config = dict(
    num_hidden_layers=8,
    hidden_size=256,
    num_attention_heads=4,
    num_key_value_heads=4,
    head_dim=64,
    intermediate_size=1024,
    vocab_size=1024,
    hidden_act='swiglu',
    norm='rmsnorm',
    norm_place='pre',
    norm_eps=1e-06,
    positions='rope',
    rope_theta=500000.0,
    rope_fraction=1.0,
    qk_norm=False,
    attn_scale=0.125,
    bias='none',
    tie_word_embeddings=False,
    parallel_block=False,
    init='normal',
    init_std_qkv=0.0618,
    init_std_o=0.0,
    init_std_up=0.0618,
    init_std_down=0.0,
    optimizer='soap_variant',
    learning_rate=0.005,
    beta1=0.95,
    beta2=0.99,
    weight_decay=0.16,
    lr_head=0.00954,
    max_grad_norm=1.0,
    warmup_steps=200,
    schedule='wsd',
    decay_fraction=1.0,
    decay_shape='linear',
    final_lr_fraction=0.0,
    batch_tokens=131072,
    max_seq_len=512,
    doc_mask=True,
    train_tokens=348900000,
    max_steps=2662,
    dataset='wikipedia_en',
)
Each number is 50 + 10 x the weight over the matrix's rms, rounded and kept within 0 to 99. Layers, rows and columns count from 0.

# layer 5 MLP gate, 1024x256, rms 0.107, rows 223-241, columns 128-255
58 61 53 56 43 51 68 44 49 49 47 48 65 42 50 46 58 45 67 45 59 42 35 64 57 43 59 51 58 44 26 35 52 55 48 57 50 47 46 58 41 48 62 35 52 45 49 53 44 68 48 43 52 54 36 44 57 43 57 49 48 42 71 34 64 45 45 57 40 60 45 24 38 41 40 51 43 33 45 54 46 35 40 53 41 48 37 40 58 51 57 46 36 53 41 41 65 39 30 52 50 53 69 48 51 48 51 59 49 46 50 47 59 48 75 65 47 47 53 52 42 37 46 52 54 49 52 43
55 54 61 47 66 51 62 80 79 59 40 40 35 44 42 55 52 54 37 51 42 63 45 43 46 34 52 28 55 42 46 42 59 44 65 33 24 54 37 44 38 57 53 46 66 44 51 41 61 39 58 58 61 43 50 46 58 44 44 52 38 56 56 53 56 48 58 56 60 39 53 44 58 40 53 54 26 33 42 52 56 58 71 61 67 46 44 39 56 49 56 37 56 48 37 62 61 47 40 51 52 42 51 48 48 60 43 48 44 60 54 45 70 47 46 56 47 37 67 63 63 56 53 35 54 55 54 43
74 56 49 70 38 62 46 61 56 51 58 38 56 55 66 53 47 53 50 46 63 50 47 57 46 58 55 46 43 50 42 40 57 51 36 62 45 52 60 48 52 48 40 53 54 45 64 53 54 52 64 69 48 45 46 34 45 34 38 48 51 50 44 36 62 35 51 44 39 29 71 56 53 58 38 42 39 44 39 52 44 43 59 43 59 43 51 46 65 39 46 52 47 50 52 40 57 56 32 57 41 51 63 41 56 39 38 64 49 50 40 47 50 62 71 54 49 37 41 45 43 48 41 58 46 35 43 49
47 52 54 54 39 30 65 50 46 73 38 68 47 59 65 52 63 44 40 50 73 45 63 42 44 69 54 42 57 49 40 55 52 49 57 40 81 42 46 39 42 54 47 35 60 62 51 44 46 58 41 54 55 36 46 41 46 57 53 42 29 51 56 35 61 64 28 50 53 57 40 33 47 53 73 56 46 55 52 53 49 46 50 48 21 41 65 53 66 50 48 35 52 39 52 52 48 60 54 44 55 49 70 56 41 62 59 67 61 52 55 54 48 46 56 60 67 40 58 56 52 25 57 64 56 44 67 50
53 51 58 44 42 59 47 55 40 54 50 49 48 49 75 46 49 42 48 48 62 45 52 54 43 57 54 49 54 52 65 47 39 77 58 43 47 45 33 27 35 38 52 42 67 48 49 46 56 46 29 45 57 66 70 53 59 32 26 49 40 62 38 48 55 45 40 59 68 51 30 31 58 50 65 54 53 43 59 53 47 45 58 65 50 49 30 50 55 34 54 64 41 53 44 31 53 28 40 37 44 50 50 23 45 55 50 32 66 43 49 62 53 53 59 31 58 41 43 61 52 49 40 38 42 45 61 50
42 30 47 45 45 62 51 47 70 57 42 55 27 60 67 52 65 55 52 54 61 66 58 51 29 63 66 48 61 56 48 57 36 55 56 55 60 49 46 41 56 57 73 54 61 64 56 33 52 57 57 52 40 49 61 54 52 38 61 42 47 65 53 52 44 55 51 48 50 54 49 49 48 54 50 50 44 60 52 33 61 48 54 53 39 53 50 61 43 43 52 49 46 44 50 66 46 45 40 45 40 72 48 58 46 54 51 36 38 51 46 61 50 41 55 53 42 52 47 40 55 53 45 41 61 47 40 39
70 61 37 33 49 55 49 53 56 47 44 69 43 51 62 48 42 62 49 60 60 53 46 43 26 39 60 67 52 58 47 60 26 56 48 63 65 54 36 45 67 42 57 37 41 48 48 56 42 72 15 30 63 42 46 46 86 54 41 53 45 65 56 26 53 59 45 43 45 60 65 60 54 27 60 39 37 47 59 39 54 48 53 56 56 54 39 58 79 50 50 58 57 49 35 55 38 56 39 50 43 63 47 49 54 40 56 49 54 54 57 62 60 65 49 56 50 65 46 51 38 40 73 58 39 52 60 49
40 56 47 56 48 59 46 46 51 53 55 49 26 53 35 44 54 56 59 37 51 45 60 29 50 57 41 56 47 42 53 59 24 32 42 64 54 48 47 71 43 54 42 41 55 60 41 40 28 36 53 53 46 46 70 57 46 52 41 44 58 35 45 40 64 52 45 56 45 40 61 42 55 43 53 54 43 39 55 51 47 48 57 64 44 32 39 52 58 71 47 52 63 43 44 54 54 40 39 48 55 38 43 43 40 46 47 57 53 48 51 54 74 56 34 54 50 66 68 64 34 40 57 51 60 45 50 32
43 50 39 41 30 53 35 41 74 51 45 48 59 66 61 54 30 57 47 40 63 52 60 34 43 57 43 36 56 56 44 39 47 51 45 48 62 51 37 60 59 45 41 53 37 64 63 43 70 51 53 64 48 55 51 63 43 67 39 39 60 48 56 48 44 56 73 52 69 48 49 45 53 48 70 36 63 45 35 40 45 63 48 52 51 56 41 47 48 42 64 56 51 55 43 36 52 36 62 49 57 52 44 47 75 62 30 64 56 58 67 45 35 50 41 64 48 38 43 56 51 35 66 62 42 50 26 48
61 47 62 78 57 53 69 30 46 56 63 54 58 54 47 56 36 45 46 54 39 46 70 54 42 42 47 53 59 47 37 43 65 36 67 48 46 42 53 50 51 44 51 44 42 48 53 31 62 53 56 55 49 63 28 78 71 43 44 42 54 59 49 47 45 60 44 62 39 46 35 63 60 44 38 52 58 51 52 49 54 73 63 74 40 65 55 48 43 57 27 51 47 42 46 45 49 52 45 51 47 43 53 53 58 50 43 59 49 52 48 45 42 43 50 69 49 44 47 54 54 63 59 46 46 46 36 57
51 39 50 41 57 73 45 41 60 52 47 44 34 47 74 46 69 40 45 61 46 40 57 42 42 55 44 55 40 53 38 54 52 49 50 59 49 69 54 70 57 50 51 56 53 51 52 45 45 58 54 41 39 63 53 54 47 34 55 49 47 18 45 43 58 51 38 47 49 31 47 44 46 51 59 58 50 42 62 37 42 54 62 64 54 58 40 42 51 46 54 48 43 70 51 64 53 47 42 50 62 50 48 34 61 33 56 61 65 59 40 54 59 43 49 52 61 67 53 40 56 52 41 45 46 55 67 53
27 61 57 51 46 54 39 31 34 56 39 42 55 66 44 64 52 60 83 26 50 51 59 37 36 25 54 46 41 39 56 40 37 51 46 53 50 62 40 63 44 66 72 43 46 42 58 56 57 42 40 54 67 59 52 59 43 44 64 37 49 40 69 53 42 50 48 56 40 26 42 49 59 30 46 49 56 63 40 41 50 43 44 47 41 38 57 54 46 42 45 55 42 54 52 45 54 47 52 37 41 52 56 59 57 50 41 37 49 34 62 40 55 29 65 44 44 58 59 39 61 64 69 55 46 60 46 47
49 43 50 35 37 63 61 31 42 48 49 49 52 43 41 42 61 40 54 31 44 61 67 47 60 51 50 55 60 26 66 47 51 57 61 48 51 18 57 62 60 31 39 47 56 47 47 58 60 45 65 39 34 45 37 39 34 64 53 47 44 38 46 63 49 55 64 48 53 59 39 64 48 69 42 55 24 50 54 60 64 66 49 45 49 64 42 47 55 62 62 53 38 63 29 58 50 38 47 43 48 57 59 41 68 52 22 54 54 64 49 34 40 54 41 62 53 39 48 57 55 52 41 58 57 47 53 47
51 50 45 49 41 48 58 44 59 47 63 43 59 55 51 66 51 57 40 52 34 36 51 51 31 52 52 53 48 45 44 57 51 48 46 43 49 65 51 57 58 57 62 57 47 50 44 35 44 53 71 48 58 42 55 54 44 55 49 28 60 61 50 43 48 64 49 36 50 54 47 47 49 52 41 39 64 53 54 29 65 67 56 35 57 44 49 39 64 59 35 43 54 44 57 48 60 44 52 43 46 66 62 43 59 49 54 60 47 52 52 60 35 55 58 50 70 38 48 49 45 50 60 55 47 57 42 48
48 53 45 32 26 44 63 68 45 40 31 42 74 51 61 67 37 58 60 53 53 36 53 56 53 38 40 47 53 47 48 63 67 45 56 42 42 41 50 55 47 70 42 43 53 42 36 54 70 40 42 47 63 38 56 16 63 60 73 48 54 50 52 55 32 58 69 58 53 67 53 37 50 50 43 44 54 39 48 35 52 50 26 63 64 48 62 65 48 47 45 59 48 47 45 58 42 81 59 31 51 56 62 40 54 46 61 39 53 50 49 60 56 63 54 62 42 52 43 58 60 62 34 13 59 38 33 53
61 40 51 55 57 58 54 51 57 28 46 63 37 54 60 65 43 75 62 75 50 54 49 35 51 52 51 42 71 64 60 58 29 62 67 61 45 37 42 56 73 43 56 41 56 47 46 49 37 44 47 39 45 40 40 47 27 35 60 49 61 38 41 63 22 57 48 62 46 55 34 45 42 39 55 50 47 54 70 42 57 31 57 52 46 49 54 43 41 45 52 62 67 44 49 53 44 57 53 67 44 45 44 36 37 52 60 44 45 45 51 37 23 55 38 61 53 47 42 55 51 46 44 45 49 66 41 54
41 43 68 43 53 42 45 49 55 50 53 55 45 50 37 45 43 53 45 50 45 65 45 47 50 59 39 43 52 60 55 51 44 46 54 58 46 67 41 50 38 54 34 50 63 45 57 56 54 48 40 61 36 27 74 60 22 46 51 40 43 64 53 59 52 50 69 58 45 53 42 53 48 41 52 61 74 70 42 49 61 42 41 43 50 35 37 32 36 60 46 69 50 60 49 62 39 57 59 57 42 64 46 50 56 46 36 39 46 54 45 58 46 52 45 44 44 54 63 35 55 56 54 53 65 58 36 52
67 43 55 51 53 44 76 46 59 52 52 54 60 60 55 55 50 46 41 56 56 42 54 45 45 31 39 44 47 46 60 52 65 61 41 40 63 48 44 32 58 48 52 37 37 45 51 44 72 52 76 58 34 50 48 41 65 42 46 53 76 47 46 45 42 41 50 53 38 52 58 52 54 40 51 51 47 38 36 54 46 70 58 29 45 34 48 51 52 59 57 46 63 63 49 71 36 63 73 64 45 70 65 51 46 49 45 56 32 46 36 77 59 46 50 62 59 32 66 45 47 53 60 53 69 39 58 67
47 54 51 38 50 32 58 54 50 45 61 74 48 42 46 72 39 43 63 50 50 61 67 44 31 37 50 34 56 49 72 41 55 52 69 61 66 47 36 40 44 55 42 53 37 39 39 44 50 71 42 52 54 49 35 56 58 60 67 49 47 60 59 39 25 52 57 35 66 60 49 48 64 44 55 36 57 42 42 54 66 60 48 48 49 64 57 57 52 64 72 45 33 55 41 52 48 51 54 50 64 34 65 29 47 67 72 47 42 58 46 55 50 46 54 47 40 29 62 71 69 30 51 63 48 67 54 36
# layer 5 MLP up, 1024x256, rms 0.107, rows 223-240, columns 128-255
50 53 53 55 51 47 46 50 44 61 43 62 45 55 55 50 44 42 68 68 62 64 53 52 58 56 62 44 49 55 53 67 42 48 38 56 56 52 54 48 45 30 61 56 46 42 26 39 38 32 68 46 59 46 38 44 53 50 42 61 64 47 55 46 49 58 62 37 63 56 51 30 45 36 23 38 46 59 45 37 47 60 61 52 46 40 54 51 39 43 51 70 42 58 38 54 52 58 41 43 47 49 45 26 40 54 42 54 43 55 52 51 51 45 60 38 60 58 52 49 64 43 57 48 40 34 51 51
63 43 44 58 55 50 61 55 31 71 50 37 46 53 51 51 58 51 52 28 53 49 50 50 63 46 53 43 50 49 46 62 54 54 51 54 27 55 56 49 47 58 42 52 48 58 39 38 53 44 59 41 41 63 67 30 44 53 43 55 50 39 50 58 46 34 55 65 42 54 25 50 49 76 55 46 48 47 55 45 55 64 52 41 33 50 57 57 54 67 44 49 56 61 44 59 54 58 55 46 45 41 48 52 73 48 33 59 52 51 51 59 47 51 61 50 46 55 43 62 66 46 59 47 53 37 54 49
57 69 37 49 59 55 41 52 54 55 79 42 62 46 61 58 41 52 54 58 56 56 54 68 32 49 57 49 47 44 41 38 44 44 54 46 62 52 60 53 62 74 46 67 38 34 71 39 42 63 61 55 48 69 39 37 40 54 33 52 55 40 39 37 53 60 48 35 45 51 61 58 47 41 33 45 48 32 61 42 83 46 43 43 35 47 48 37 53 59 56 36 44 42 45 61 52 44 61 36 52 57 41 62 55 61 38 45 59 43 66 52 71 53 55 52 50 48 31 30 50 50 62 52 56 63 60 56
71 41 53 59 46 34 48 65 37 49 53 43 30 54 54 50 52 47 51 37 58 48 37 48 30 42 51 66 55 68 37 53 41 36 56 39 44 62 53 69 48 65 50 51 55 61 66 42 55 29 69 35 56 54 59 52 40 37 64 33 49 50 35 48 50 44 32 37 54 52 50 45 53 55 48 56 52 32 44 68 52 52 38 56 49 34 51 32 54 52 68 61 77 36 51 66 48 50 55 74 58 45 60 49 56 47 53 56 35 30 56 48 25 44 49 45 55 32 61 45 35 64 69 48 30 53 52 57
42 52 47 25 53 53 48 51 39 59 51 48 41 51 39 41 30 59 44 48 63 65 46 52 69 45 42 63 51 51 45 43 30 60 49 40 61 61 59 39 52 46 63 29 47 43 39 35 57 54 31 52 61 33 36 55 54 56 38 40 54 48 38 43 52 60 28 59 61 65 37 49 47 40 45 41 41 54 61 37 24 54 35 66 58 71 43 59 45 46 51 58 58 62 57 54 61 48 49 40 66 55 53 49 56 55 54 51 26 53 63 42 57 39 56 53 39 40 38 33 41 56 64 61 61 40 46 50
52 59 55 50 44 41 66 58 53 56 37 39 60 69 55 64 47 58 70 37 43 48 65 60 59 65 52 33 45 45 50 49 52 63 36 43 50 67 43 49 38 62 56 51 27 55 52 61 46 55 48 42 48 31 62 53 46 50 44 27 58 46 57 36 54 39 65 32 61 31 50 50 49 43 23 52 48 64 49 53 46 58 40 49 52 47 38 45 50 31 56 37 36 51 34 39 61 53 51 57 47 42 42 31 37 74 44 54 52 50 40 28 51 42 45 45 33 58 39 51 55 59 43 33 47 73 59 55
44 58 55 37 54 48 39 57 65 50 42 67 59 56 44 48 49 37 39 70 34 54 62 53 38 34 42 35 64 39 43 58 70 61 59 62 53 40 63 58 64 54 50 37 50 54 57 47 66 55 65 70 43 57 64 51 45 45 45 47 59 58 39 42 50 50 58 40 41 46 49 45 42 71 41 54 58 48 46 60 48 36 25 66 59 30 55 34 63 40 45 46 38 51 66 46 27 60 43 37 67 48 53 42 32 50 64 51 61 33 47 35 69 60 46 47 55 60 48 23 72 34 55 43 53 46 46 60
55 59 35 37 57 33 29 64 63 67 54 30 49 45 48 33 59 63 59 48 48 50 42 64 41 47 51 53 48 45 59 59 46 47 38 44 53 63 55 45 52 61 60 49 59 55 34 54 56 40 38 59 56 56 38 48 55 59 29 45 51 48 58 52 63 46 47 46 52 64 48 56 40 50 45 46 49 48 36 53 50 49 61 36 45 59 49 54 46 51 35 68 34 57 49 50 51 42 47 51 61 45 30 36 40 59 32 49 37 60 33 66 50 69 63 25 61 52 61 48 46 47 54 29 68 49 50 50
50 63 57 44 57 53 52 42 55 58 56 57 72 42 59 40 63 48 47 47 41 34 34 60 44 52 34 37 50 62 47 50 61 42 68 59 42 43 43 52 51 37 54 46 49 53 29 68 46 44 58 42 45 59 48 50 48 47 74 50 58 50 51 58 53 24 48 43 50 30 35 59 59 41 40 55 57 62 45 42 44 58 61 52 78 57 38 39 66 46 68 53 56 43 59 45 60 46 34 31 62 58 55 41 47 69 51 51 54 42 66 61 38 52 40 48 61 55 39 59 47 57 56 39 48 40 58 46
42 57 39 45 60 32 34 68 48 56 51 39 67 54 26 53 67 46 55 58 58 43 55 57 39 37 24 30 43 42 54 43 40 43 66 44 44 49 61 26 54 36 56 51 49 39 35 61 33 43 43 48 53 33 25 61 51 61 47 50 50 44 45 54 41 47 31 52 54 47 59 51 52 56 48 38 58 52 46 52 71 41 44 48 55 60 49 32 46 49 43 41 52 70 52 20 43 47 51 54 47 61 49 63 33 54 60 45 50 19 53 64 40 43 49 51 47 59 61 63 60 41 50 50 47 42 80 21
44 52 52 35 39 46 37 53 53 64 60 57 52 43 29 54 40 45 55 50 43 56 48 60 35 52 29 62 51 36 49 62 48 55 50 54 48 48 29 50 63 62 37 40 49 56 54 60 50 50 51 45 36 42 40 49 54 39 58 71 43 45 50 43 54 57 56 50 54 46 51 41 48 38 52 46 63 48 68 41 69 52 51 48 60 36 42 60 48 51 55 35 46 66 40 47 48 63 37 42 38 56 33 44 53 51 54 54 50 48 40 34 51 51 61 66 46 53 45 26 54 51 46 57 52 61 59 46
43 47 57 50 43 42 66 30 28 53 52 36 44 52 43 51 49 59 50 51 51 55 55 35 53 40 63 45 56 41 43 49 59 37 47 64 65 48 45 37 58 61 56 45 40 35 42 44 53 39 53 74 35 41 51 65 44 43 57 52 44 61 40 31 49 53 38 45 53 51 43 77 55 56 62 47 53 73 67 45 48 51 58 58 33 56 49 50 79 38 47 74 50 41 56 52 53 46 58 49 66 59 39 33 60 37 57 55 51 43 44 33 43 41 47 53 50 45 41 38 53 63 51 55 56 48 58 51
55 43 26 43 50 59 54 47 59 45 50 60 45 39 57 55 69 47 75 34 53 41 44 50 59 65 31 36 49 43 51 71 40 57 34 53 45 45 33 60 54 79 46 62 50 58 57 50 48 31 51 45 27 43 65 46 56 48 42 49 46 45 64 54 53 44 71 35 49 56 62 43 55 45 45 65 49 47 33 39 47 56 61 43 50 50 35 41 48 53 46 66 67 50 58 43 53 39 53 54 49 36 50 57 44 31 40 68 54 48 46 39 44 51 44 64 59 53 58 56 52 50 40 56 37 41 64 61
53 48 42 71 64 54 50 27 50 38 41 67 57 56 49 58 54 56 46 68 50 62 42 51 58 69 60 55 39 66 74 47 57 56 22 46 52 58 46 47 47 49 61 63 57 39 34 49 48 57 52 40 37 49 54 48 68 42 39 54 63 61 40 54 40 62 59 44 43 67 64 59 41 45 59 52 45 58 54 63 38 59 62 64 46 47 45 41 59 37 53 51 56 68 58 49 35 46 56 52 44 66 57 39 65 30 48 50 62 60 33 65 53 58 56 58 49 41 55 42 36 43 52 51 61 56 57 40
51 52 46 66 53 53 44 46 54 51 59 49 39 31 58 43 57 36 54 57 43 57 66 62 51 42 59 47 58 44 75 61 23 47 43 51 50 49 41 51 50 35 61 33 61 75 60 46 51 53 57 40 68 54 51 59 49 37 46 48 47 51 52 43 64 42 54 42 36 62 42 63 47 34 49 36 58 53 68 63 42 58 79 53 39 37 48 40 48 38 59 44 58 44 49 65 58 56 37 52 61 51 41 41 41 53 55 54 50 58 38 38 26 42 39 45 56 54 53 52 57 35 54 62 49 49 41 38
64 45 46 69 51 56 48 55 43 49 58 44 43 54 50 63 53 40 45 68 63 56 45 44 68 47 47 32 72 52 47 40 37 64 57 57 41 42 41 56 60 39 49 19 61 44 43 53 40 43 44 57 52 54 22 36 41 57 57 53 60 55 56 50 38 59 49 56 35 60 75 38 27 40 58 46 57 40 60 37 54 19 46 45 30 41 54 49 55 37 52 44 64 40 42 38 69 47 63 45 46 40 55 53 33 36 55 45 46 55 49 44 51 62 43 43 41 48 51 65 41 39 53 46 69 57 44 48
54 37 38 49 29 53 60 48 30 57 53 75 73 62 36 47 55 38 40 38 55 81 60 72 53 35 70 74 48 35 37 52 52 44 49 61 45 50 39 39 47 58 33 55 46 43 54 38 37 45 67 48 61 47 46 47 55 60 31 40 67 45 41 36 52 62 30 54 44 48 60 71 53 72 43 56 32 57 48 54 30 48 53 54 52 40 56 51 40 33 57 42 45 53 47 59 46 54 62 58 56 46 46 38 44 48 56 58 54 42 51 53 61 44 46 47 49 46 50 67 58 51 40 38 55 59 32 64
55 47 42 55 49 39 46 60 32 48 46 46 44 55 42 48 56 52 55 39 38 50 45 56 60 44 49 64 37 55 36 55 47 49 57 48 40 53 35 65 41 54 60 50 56 60 64 67 10 59 26 39 52 29 45 57 45 52 50 51 63 64 46 57 51 41 48 40 45 38 46 44 54 32 46 42 51 46 41 55 50 37 62 49 42 57 68 60 52 37 44 38 55 45 45 34 69 62 67 43 57 48 40 66 47 47 33 52 48 51 43 43 65 52 38 47 54 63 33 76 70 57 56 41 48 39 48 52
# layer 5 MLP down (transposed), 1024x256, rms 0.0872, rows 223-240, columns 128-255
59 68 51 56 58 58 41 49 50 61 35 42 46 50 54 60 43 28 38 40 33 43 57 46 57 40 39 53 45 53 53 58 53 50 50 47 60 46 49 32 47 43 45 40 62 39 63 33 46 39 49 56 43 57 65 33 59 66 80 51 39 60 32 54 63 48 70 47 59 58 71 51 65 52 39 43 43 48 60 45 41 53 39 59 50 54 59 59 28 49 47 44 58 37 69 70 44 61 52 51 63 34 34 46 47 46 47 43 50 44 57 53 36 44 52 49 45 54 50 41 45 41 46 53 47 57 70 58
47 58 37 65 53 46 48 48 55 52 49 45 59 51 41 62 64 45 64 42 50 46 46 59 61 61 48 54 54 64 64 44 49 46 47 45 66 36 46 53 47 62 55 54 51 43 56 50 33 43 49 64 41 36 48 60 57 59 49 49 39 35 58 61 50 51 52 50 52 49 43 49 34 46 48 57 56 68 48 61 56 50 59 55 68 39 53 59 52 42 42 39 58 49 46 36 62 50 56 54 60 58 33 50 53 53 60 52 43 63 48 46 44 43 52 35 39 65 47 57 52 49 61 59 51 53 63 67
50 55 69 58 56 45 61 55 36 51 62 45 61 47 57 36 47 60 48 44 49 34 70 51 58 61 47 46 64 80 37 54 44 38 26 51 38 46 63 35 43 44 65 38 52 44 53 69 57 48 54 56 63 43 32 34 58 50 56 50 35 46 47 58 57 65 47 37 42 62 55 57 62 64 55 34 61 52 43 39 20 54 47 62 52 42 48 48 56 52 41 46 31 46 42 57 45 43 37 50 43 58 48 55 62 51 31 37 41 20 44 42 52 53 61 50 42 54 54 64 43 37 50 44 34 43 42 39
65 38 42 27 50 46 50 49 72 49 55 62 57 65 69 54 51 68 34 41 40 41 49 53 61 56 56 51 54 57 66 63 52 54 61 43 43 37 40 53 54 55 45 40 37 51 47 62 66 32 44 47 62 57 38 38 50 49 65 56 53 53 57 59 44 60 49 40 63 49 36 63 44 45 54 32 47 58 52 36 54 39 52 57 36 35 62 58 44 51 46 37 43 45 38 35 63 36 32 48 51 39 61 44 50 58 30 58 45 54 45 56 38 58 46 51 44 47 31 51 60 39 64 59 56 56 52 59
66 54 49 48 38 54 51 41 54 36 44 52 44 42 41 36 67 62 47 39 69 32 31 51 47 39 36 59 57 57 63 60 71 69 49 45 40 65 52 51 53 52 53 50 41 52 52 54 50 40 45 49 49 59 52 53 36 46 46 53 29 50 45 68 34 51 65 62 41 45 55 26 64 44 41 58 54 41 49 28 53 50 31 55 59 26 52 47 58 66 56 45 38 52 61 42 49 57 50 47 38 64 57 49 53 61 61 56 50 43 58 74 52 26 44 46 54 49 56 55 30 49 43 60 44 43 49 34
50 37 51 53 57 43 49 58 65 54 57 37 40 47 38 50 49 67 61 63 64 52 47 59 44 50 61 29 57 42 52 52 37 42 32 64 34 47 59 63 58 41 50 67 42 35 58 54 59 35 58 63 39 48 49 35 39 55 68 50 44 43 49 37 53 53 39 69 53 61 50 36 55 60 48 52 35 46 59 42 56 72 37 58 38 61 56 53 39 55 50 32 68 48 47 38 57 43 37 44 54 60 44 54 48 40 56 58 52 60 45 57 45 54 34 42 47 45 56 56 51 44 57 51 41 53 51 63
38 45 52 49 58 56 45 69 54 48 44 29 37 33 59 72 58 63 62 46 60 61 41 56 17 47 52 68 52 46 46 51 59 58 46 45 45 51 48 33 45 40 43 66 47 41 46 34 64 56 36 47 45 46 63 40 22 47 51 45 49 44 53 45 51 44 44 49 52 53 40 46 49 45 22 54 46 52 42 48 38 66 51 53 75 45 44 52 53 30 46 51 53 58 60 56 56 52 57 51 47 45 53 60 51 65 30 46 45 72 35 65 57 60 44 64 37 38 50 53 64 42 55 61 50 43 45 45
53 53 55 56 38 45 60 54 59 44 55 76 54 45 44 51 56 50 51 50 58 48 62 45 40 49 43 45 39 59 31 29 45 57 57 59 66 56 35 42 54 41 34 49 48 42 60 56 55 56 53 47 62 50 60 59 51 52 47 49 62 34 61 53 55 43 45 49 29 39 48 58 47 53 66 58 60 39 59 37 55 42 64 48 59 53 35 36 56 58 33 49 64 67 64 44 51 44 56 57 43 56 56 61 57 58 52 48 61 42 61 54 45 56 59 55 44 42 50 48 53 65 54 74 53 58 49 67
40 61 59 41 49 66 50 35 57 50 39 41 58 59 53 56 51 50 52 30 45 55 49 47 57 57 57 64 54 49 35 41 43 60 68 51 51 53 62 50 63 29 51 34 53 59 47 40 47 44 44 53 56 50 49 49 34 39 59 55 46 38 48 46 48 52 50 37 43 57 39 44 55 39 64 70 57 50 35 56 70 49 71 53 32 53 50 50 67 54 61 65 51 48 68 33 46 53 53 55 31 59 51 53 51 37 59 38 60 39 56 63 47 35 39 35 65 57 53 41 65 60 50 60 57 49 58 50
48 36 42 57 44 55 54 49 54 55 60 44 58 44 54 40 39 53 45 47 52 58 46 59 31 46 54 70 51 41 60 56 48 33 47 46 42 28 46 52 49 57 48 56 53 61 54 53 70 50 36 34 52 44 38 76 46 60 53 65 51 57 41 59 39 58 70 51 54 63 46 51 37 35 31 68 36 58 57 46 65 56 34 46 65 64 37 65 44 49 58 49 39 45 68 44 49 51 58 69 48 52 53 49 69 48 47 50 55 42 64 50 53 72 31 43 66 59 37 53 35 50 68 48 30 46 78 61
63 52 58 59 56 43 72 53 57 33 57 69 41 54 47 44 52 51 62 51 51 37 41 56 58 29 50 52 43 53 48 48 49 60 51 41 52 56 51 54 49 50 53 39 39 49 44 56 38 43 67 50 60 60 50 61 56 42 61 55 34 51 51 40 50 57 48 50 52 51 45 42 62 48 51 54 50 55 39 49 39 45 37 59 39 63 66 42 49 49 55 54 62 25 56 40 47 38 40 73 37 54 47 37 40 64 40 47 61 56 49 45 57 44 31 34 44 56 56 48 62 45 57 63 46 63 65 53
37 62 40 46 50 55 47 44 48 52 54 53 58 38 71 67 40 33 46 51 52 39 43 57 54 50 53 67 52 60 53 43 47 48 67 59 31 42 45 61 29 29 39 65 57 49 32 47 56 47 65 63 49 52 56 54 54 42 45 39 40 64 22 42 40 53 62 45 59 44 33 44 34 62 65 54 33 42 55 47 60 56 54 34 51 50 48 29 59 59 60 54 38 44 49 54 42 22 46 56 49 45 56 37 43 49 49 50 56 72 45 60 46 22 31 52 45 52 54 52 38 62 48 38 61 68 57 31
55 50 48 67 55 41 57 66 46 49 54 69 46 55 47 56 46 60 56 50 33 43 50 33 48 57 70 71 40 48 53 37 35 54 46 48 56 62 51 55 59 27 58 38 72 50 55 31 69 56 63 44 47 53 62 26 53 39 47 49 57 27 38 60 36 54 55 51 42 57 61 36 63 49 46 59 58 54 57 58 52 42 62 67 70 46 39 50 69 42 54 39 49 41 31 29 36 50 58 50 46 68 29 35 49 45 64 60 54 56 48 43 46 47 66 51 27 52 48 48 59 55 49 44 68 31 44 56
61 59 58 27 50 21 45 48 60 49 48 40 49 57 46 69 52 48 52 42 53 60 54 40 44 30 29 35 40 45 26 41 62 48 62 55 37 65 37 41 59 60 52 57 51 42 43 29 50 45 26 41 46 43 61 41 47 65 47 33 51 33 52 50 51 45 61 45 42 37 67 69 45 38 47 49 57 61 50 56 49 46 28 66 45 61 34 59 49 53 43 53 45 44 36 47 52 51 60 28 51 72 63 53 55 48 41 57 41 53 53 52 64 52 38 46 49 49 41 55 41 65 45 38 44 58 40 40
45 52 59 42 51 46 63 46 47 60 57 48 43 50 61 54 47 44 52 41 45 64 36 34 53 44 52 55 56 53 47 49 42 68 40 48 53 71 50 46 30 47 53 51 47 58 38 59 51 45 67 67 70 63 30 69 50 53 34 51 67 56 47 57 51 44 46 54 40 56 41 48 62 53 73 44 75 46 50 60 38 49 37 45 52 49 29 44 54 46 44 58 58 68 59 67 50 40 51 48 59 49 61 53 48 43 35 43 61 37 45 60 55 47 66 69 48 52 48 40 47 65 45 43 50 57 59 48
33 46 51 40 43 49 51 29 38 21 57 48 43 53 47 40 60 48 40 53 39 67 42 49 64 79 48 61 49 53 39 44 63 48 38 39 65 73 46 46 44 47 40 39 50 45 45 65 44 46 33 60 65 51 50 56 64 58 63 57 35 58 38 26 40 59 43 57 48 71 56 48 42 44 56 39 55 41 43 63 48 34 72 51 24 55 49 67 40 59 46 44 44 43 45 35 47 47 50 39 41 54 58 56 49 35 42 63 45 53 41 53 46 35 43 45 63 47 62 62 52 36 55 48 58 57 53 36
69 49 36 46 68 27 58 45 50 51 61 72 61 36 64 48 35 55 38 47 52 44 48 52 41 43 48 31 37 43 27 49 49 63 60 51 70 55 34 49 59 63 54 49 49 46 56 44 53 45 21 47 66 66 47 65 43 49 37 72 58 52 76 54 53 34 56 52 61 58 43 60 50 35 43 52 55 67 48 32 55 54 54 44 33 59 57 60 44 38 55 43 43 56 55 55 41 35 59 49 50 48 52 47 45 39 56 37 43 52 46 45 49 40 50 28 52 49 49 50 48 61 48 56 57 50 53 41
43 55 50 47 47 60 36 54 60 50 55 41 62 45 57 41 63 27 48 51 45 47 58 43 39 64 34 49 57 52 51 60 50 42 50 39 45 48 60 58 55 46 56 51 60 49 52 48 37 32 87 37 56 55 58 37 43 45 66 51 52 49 69 43 39 56 46 28 73 68 64 49 55 68 39 38 72 43 49 42 46 49 51 57 48 43 31 34 71 49 32 56 32 57 60 57 41 57 62 36 41 49 42 43 52 46 58 56 36 56 48 47 42 60 49 50 53 61 55 71 49 35 43 54 53 63 41 56